config = dict(
    extras=['capped logits'],
    init='uniform',
    init_std_o=0.0,
    init_std_up=0.0225,
    train_tokens=1198000000,
)
Each number is 128 + 24 x the weight over its row's rms, rounded and kept within 0 to 255. Layers, rows and columns count from 0. Numbers have three digits each. The size before them is the row's rms in percent of the matrix's.

# layer 6 MLP down (transposed), 1344x512, rms 0.215, rows 1132-1165, columns 256-319
101:107161106125128126133061163146089127141141108090156143108154155132123112106133132146164151143140135139142140110126137110111100169124112099110132155160134105139136161128130131115122142074125105
097:148109163128109138132134176139169150128128107136103085112112098151147113165112120140138148113120113153144089105155115168129096162170108137117138131167144106085114151136138116120136103124146163
099:104108118123118131151112192131140129140101130160140184077119109072137138105148104115132129101112114102137104081162140105145134117156099147172164180140105125099135074110134124135085137126143153
099:123119132140136156060145135143145131135167129113173098110147140170139133096110122153131154118107079129144122154112124132106091092157116121135169140103133208143168080117123122142141099144110090
100:148149141170116200103122084131063140115103124157117112098115106160151142125123146108158155136108098115122113143109167135160119082144112183129108106127159148145185182119096151135136172144102150
096:115144103153165149134142104136125167129133108135122132117128094116044105167040115147146126147136129128103116142101137101120141161118121101066154163121111141099128150119125117119107119160110142
104:094072138156140143122159120123127131131158105138089147106146153110112124096111094164119134104128132174158168169110139134132066136106143122128117157117136099099148187139112143163155157129096133
098:090178138128134138100104092134122149121149140083107120115116115151158130114129126140159109136163152171128149106141147169061113133167118115163171090088122104157136120102110136121120126095107124
072:141137178135141121119131094115145148105170075112195114065139129104140097118190109091119170127076119125103148137099082124118136135126138111121102174115160121100166169114128145146104147128091114
095:129158113136127158123126156157115119101134137108137188095067135121171114114102137120115141116109108088159082163123131125106102151142130127108132106128107189164104142096094125129088093132162151
103:140074122138126165145113131135113139138161125116135136125115120146119156135123113149085188108150141152151110124128122094147106153146142110125146080124118106154117121154139130161077145149123142
100:116120073138144126108133175107130138078116136138080109129104141155185119116127129144160160083134124140111161103148121166099157180111100142116120138122136178109128195142133165118101124123152120
113:120107160133120095163123107148120136182160119158099156118131154119094165139130169126109133150091159163107113170089154140130101151108143096112150110134125122169144161091129130121093099127121131
097:134179146136125143149148090130122110110094127158146134128114133108107113116157078143110090135115131127141112138140142133146074107179097107135132132172143101126110096119137138118096158166149136
099:093147130138123100127137172149140119125120137164108119107153143125143114117117166111143154124156105099158120159110148118141124130114123146133090143087081143105115104127156135177128105152180149
108:106103168108113145107132136110132126142114150126109099097124126122144117141149130138152118093083123115096126133135123123121103153112104182097126150128142117107122159177106146073152126115125154
101:124154178092127118197168135113164151138122125138155153110139098129167114109108110105128125122148143118124123103164160142126111134122130160147143144123134144121151146166159128123093133125120125
102:129097130128126109112085056109115143132130166076140125116151099106139133143135117087116095123148115130114124149103141132068154119154113115104137176123136114151129140131186108114105122090123110
095:121145140147101134127134179142155118172108159129128157105101141120149171098107123114132135113150111151124111153129187180128114179125127119097133099124111136154156140143117131088170071140146113
102:144108163104118101167108153159117131110121132127153140173089122093154148158154106144150162138147125078104118062088119142118158114139107117146148126150175126079132156149132160136119140135080143
106:135142124144111089104112132084146106132153165143146109124137145098104138104111080151091139169122152119174115121105139153100144135131152128126164116108097144142138107144135138124125091126157141
105:112128122137129105145122134120124133093137157134135143142103114181135131127109120117101118106162141100101122158141138162138112129122121132097097157133128132137073141154126088122105148133129099
108:120114126163152100126146119118106108152144091129143139074121153077126099143129124151148181139135133104124115150106071104101154115077125116120140106068137123106139159133160136130069144164157121
107:131164133106159135130153072122120091139148122113085146174113141105087090153167114164108107125074092137142099127124130146119148164161122119118127105151089145135161162121151130147123138147151124
099:136115133120084171083150139139124162102120149135123154144117121077148162123086082102171140148114134095071139127110121141134148113136135109133083151144181130164091112135122136114120123145097139
100:119139065127194163115173094120141138095093155113105142159093114126142134124109171156119130142127139100119135119149133165119208117095126102143091159158097145108157157133140150096145145169127172
096:098157138153136122119127128136101116152141113119158183113121139119143125109145088112150131084089125135113131115124126103126110139141126134156122170108106140102097107143115081147150142135142152
100:162123144119125115104146157115095131147098089113115101120114133117117105098115136113124132150109125115185094132149115189108124095143131092157124090074076089104155072111124126134136117143101139
099:096112122161157133173144154106135160115091100176120148127123153075177120117163095099144161153161127179118091124110140160132119133162130102091120139109160159119130141147139094149180137151117112
099:153138156112129142150164138113126114132088130131136122133110137103115158126135153099112171136081114169130158112141140124116108106110156137122103144164144172136155132113135105124098129129113108
100:141122132111138126177127099113136110108161144134088140118141105133145137077106130158119115135158123158153136150140151126132129120126140129126152101099136142149130125130176085099161161151139099
095:162148131140096090105123134136119130121137129210128129170152173114112165085117109116163124178143139151142146103130160108120143143117162119117114117150107150119116144119145099136110153110110091
104:151133124141128129134141116121142120147119140120106115123109176128078139166126143134093113156098137131114132147074143136108147140137160150096117131156163060117139130126138183145137081145131130
103:137167102135173099143126124132109079089187149146113190157113128140122104131124126115151124089136131133122144105105139123171142129108166108112152122130132113113134140144130127151122140138109149
# layer 6 MLP gate, 1344x512, rms 0.283, rows 1133-1165, columns 256-319
095:107160113151107154140124089128095120142118137114133141113131103139148139117125097126086110103102122121160168072130116126112137091097128122131140113120163125100139158141137126128129084134172124
097:212084172116121129112109112179139092119128134132111111185124115151167123127124131103178154129127155108147108127101117144109077115129154122123155137106151091115130106132096133163175153132114113
096:145112060100155165105130115104088122122156115142140118158114085154107130156171134110140120102147097118153129102095084102125116161119105175111184127141139095128163118173136154147137115125139139
104:122143103098132097135110118117110086127142149120124123150144157121130110182105163127152179126130130105146164095109129118084086100120114128168136093125106121100153089123159155105115161156107105
099:122130112135117088119177136154137107130136150147171123081162124109155140118100121137143105102164136105087158136095163127120100152174125156139125134116109112127095160139150120121141053147121126
101:160146125107107135070112131191127122126131122112111103142110157129133130148104104086111148118184131117128116132128166097134115163073105106114164103115127119087102169073140096145139153141124125
096:142140118118152109155145099159135095107110153120134112125132116118132134070118125069140162106144101121145165129103110112102092102155104125109098114137107095144079136100145106080139134140130125
083:130120160158164144123170106128141176118141095103098142114116122174179134120115104146156135150137132130082148105098137163144126131088117123155165107097107154132100083162131112140118114141115131
097:163090186136142119094174115140117136145100104176117119136157141126140147138151145115132080125103147166091137138122188092153141112124129167155121114158152102130157128141126152123160112147128117
099:158141119134134064095145156127123121161140134158151121095141171151128114137153143116133145109097117117124103118132115141133140142107101128144115122083159124072123101095145126117114125102166163
100:099062152133135130145164129169157165100154115096152129185115165113100089150114124127123114127121131138119115158104136148158112127135141114173135130186152081196093187130164177142114136151107156
103:101143144110124113157142125112158075133118146141150157117068119148151118150156153160158156140140148115134126129110142083124132148127115102138117152158149152185132124066126108107144127127136118
104:153142120162124124115112124120138173179181157104137163153151181158128138118110108134142113116130111107125108155117111136137132097099083150131183129132165097108160112087128088120153159063140107
104:129075146175114125149128174126146140158160102119120093064149103132125149099111130182132163124128103145107179117126146122115149132097114123126140131112111154118144133113127143133156143127145127
104:132095128093144129088148116131117128091115104153144104129123133087116136088130113141117110122117116115140121114181107117111130085135143119145155130155172075146158142113112119143140129122178065
103:136122125116156179122112145156090102097119150153142152140145130147077081130137175128129140118138140092154116158071130110135178141153143106097122132120091113148118130159155145133150114158134110
091:168108107107101163151140117132125092098129167112126152142119111103129065136148152107124163146125134121144108155148107141089144154119111115143133133121144114137168140123143112118138159137161123
102:136143124097097141115122161115156099127165108109144155146144127115148121129074132106137145092141144136135117114109109178154108128089114116151161152135129132095105146117119156104117122083143100
101:191088149165126180129135164091140109127107133079161147135076106137119141169155143123129161138141114139138132152112175133124119108168126150153180107167127171135172106139124111140115092105099124
097:152121145130070112148141119115097116150152097143095138186157138159077074153140106118171143116136095160138098116143113132142135113103152160112123092113170126114147118126115079143135123130171109
109:140092125112128114137115149153150122119124139131134160146165107154128153071155105160153129141140060107121170113144148124113102120137112097157118125118122188133129129091114136133118115135137135
103:135146090143120103140126110143119127135118121116193145109134130117116143110118162127120124148135121129131172120105098116147166084132133087150131119058134092142105178074138103130128112126164152
100:136096114117185149127129150116128155099153106126130126139105147129117127155146159140106151121169129140094130142105087124178123150148129107145114116091160125145128130158132182161213135140095141
108:137123158123083120156132089122096126140135122139102107141137097106129081086138168122131100141114149140155082086118121134135148095132144141117097100167171103124107121155122101107139159100109157
102:160085148147134136122167075123121113081122146155164123133150107123097075137130134134116108158105112091100104204101140115157158117101092144126118107114140161116119132123140145115174136141128115
101:133103124162126130117132180112114134130168140125130105116130160157114138112107178126058118146121121118149143132142122126143116164108132193121149113127118086164122114152131116103128111060124089
100:142100093125105169127119070136108146108142094161112159154144110158123119095127142121162129134125122131129123126133173125117156110132117128132128125108172055105094116105118103152122137112138118
103:118139147099126115145098111115060152116147133156138108150128173138147118080134099122117145102131154101171148141111125076144163102093124150107094123162140121118125175129112130124177128121130105
099:077145170119171129117143138134135160111121148173083129125138184095173111111162135101174133107132118162122091162145129148121107114077110141149146138147150108155110153149109093123115138131174140
105:092099148157130093167081121112139123152165116121112149111123091127121136093117080137134085111148106113134165119107103147129105109171141144109134092117145117130107088164153076105131138157145083
094:161160171143159133128118120133143107116107110181156175133152098121150119192117170152127111150140157114105144158116106134107140118102117117106176129147135079176133123167146128109125171151105137
100:125155151133193155066121136117121155140119153098128131146141139113089121116106132131123137134101124143137122136104147093101109124122139126090119139103175101117113136135110101132142097116109081
101:140105168131126163141186161141162116154089091130134108126136127177165122093144143139142122138091142139179106144106123118121071123175143100125118092137094131115138119133138134146133145131133153
# layer 6 MLP up, 1344x512, rms 0.303, rows 1133-1165, columns 256-319
099:168116134120175097103100132079155181109090109117097145122150077095126140100105179180147157163155089152101144172133157093111164165165078095142120133104138182135086100194132128158126123092107132
099:106138130131111161089108103125117141116149061112099079094113140109088135128131147156147151123114141131077127142112151135135143131097096118128139114163143171124109137124098155156101138138120149
101:128137107122127134107112125141128127158126104109144163138115172128101129113153114092113124152145095121092103096137073087114125166131155147120133097171162103123108139146112155159119134125106126
100:129170091139130131140172158150157167125103119145152113117153133168140126097126148112135159146100159132120067117115171117126125085147135135121166077135145131140130127141097126117120131094090114
095:115147089095133103126112167138135130124130138155158115154137087138169170126168139121137106138105141148126160107098147113136104132117109090098122118117137133137134114082101097112158134097131108
100:129125175161136136157114128118120125098102119156105161130121133100113115109120139144140122138126130152127083154114093108123082088166133146123137149105120143160145151152114148129112141138096118
094:136160132110153089172111155122149142140090126145137187111117145154134089141120143188128125122166147158146119160093142173161136121147133115085145100144169105184136142137122151153159159141121102
095:111142121077099120158113127167140109102149152162128187158143133122098107133123131107111134106142110140171154159132131086132129126118155167141059131166133116088174176099156085140108142128156083
094:132111147119154184124150150124106101127122126102163124139107142171104095140145112133129108119144161159145165091108106168120110093134174140162150122129144125119131138118090140143157117141143106
103:116123109139109147163163163123140139142107115120137112162120124105173170138106112119142123136129089124084139145121132142116141125123105132126138136135088152154116126136129164108116166148110131
099:173138103093144109108110103141151111122141092138121152109125106117122129179122113167161156153125114110137107131120148096139102135144133136177166129124154105091140134124130162144158140104129117
111:073130127117151091136130130103155085111187160153119161156140080178168155109165163148163121118147130121140163117109078154113104124117108070127135122150101106178132126110102071176143099119157129
102:108141115112098088126128132171114147113109115123102104084175135102139152141177108116150125110126093098091133137156138160108129137125129138094111134094152113140180130084181104144162085115110108
100:136135170144151154118123140163136131155141148064156135085115129083097116093158151126120142140059146141113132192135144111114131138136132140066172125110093129060144176139137144145176130137133155
106:151123144143096114139128142129115125131153133095094145128152121144097114141077169141153161113087128152149157154127130154145106138119111125117055125147121160112181126176139169106106104147084170
099:166129145148107109136138112096144122144089164108162161129141126133148143124114133097100149151149170124114138134161125104118154134130085123113130104130137127116130110112156095135110127116121140
094:118085122107139130139093130123105142118151132179127152145104137128138166091139142093108095113109110141099129123122105158128118080167096156107085133150149103138119163125135123155156137141150149
095:128120146124159138133151118136153146116135131105120124115109118061156137097145106139122120146139117109096143139126137122115065115118118136175152081126158089104120128199161142118158080157124111
101:131118143104120085099110135129186149121103136158173165108136108104117111140116134147125095130155157126076123125147122183104044152124143145094155151114149110112139142129130110097121142099171150
097:118124155146138128150151132110144095115153158166125165106127117086130131094130087144097139132117157143171126121127122166138119154132086094103153086110110112081116123125114097114144116107171128
116:170137126116099130094103144126137181159098125136145140171107130111134151175127143122138116146093149163155160122125142164151151138138138114094110137116117112174134125120114082131122160149091105
103:123120127133105114116117134165145095163125102145123151123146139179146130138097107141104159098157134111129128102134129137111103137064109141147114152175157131112155135161124138141127115115131097
106:107090098111130073118143069132107133094129117124102088165154157089144101142071139108117152129122129086095120169161127162151124113156123166118126091119119113147153145134135125120112102085130111
101:147144108149128123147064122148146100151095114115129125137059112084132150106147123110090135143160152096137139131121142110135159111135123097135112113166181165163133104109139079149112130136132103
101:104127111125141148119124133148164106134138109124167160102177092162151136138142151089151104105109121138110134117098132145133112156106116128143146124096140093098106127121126172097143192138137166
100:122141108120129145075132126127174120080143115126157142148104105134164081121124126091173126124110086144170136111122161094134090116127093157119095103146114131099148132133132084137099130170142178
095:138134125161146127148119082134151121143153112100146093117117114142149132081105075159122138092089154202144148078062071133127131132116139165090132107115101128111117093134145125122139156136114124
098:185092120134100177142139108120145167123106175123159181100124134180120104116114164119135125138169141121112118118136141090111116103091133107146120098179101141141136110159168103128125123110136160
097:148139153090162097101182112183149119153132094123122138123152104148088099113125140140149141110105111137136160144118151134109184130118119138133134165121130133126118146112096136157173131139125105
097:099147118119117132110097170158106111151144164189138129118199119124123137162152107113169118134086171099129144165136109139158149150108137154143103116127099140134114135105132125130100143094103140
092:125097129131141109157120107172159163086135172135124123119160136157128097129173078165123124136131166152103123117138097111109107159108117111140165112109128114139068129174117135149114140117147146
104:090140122132144087094134090131102102116171138118126115149155141173153129137103093170142094132070116134088118132115137126139090100123148124084117155114163081137120192133147147098164178125150104
097:153070177133089117087131131162133124103110117080124115091105157136129135128158114110146135144197153113155114071113115140147142107121120096111139108104117137118082106134124116135097135140104144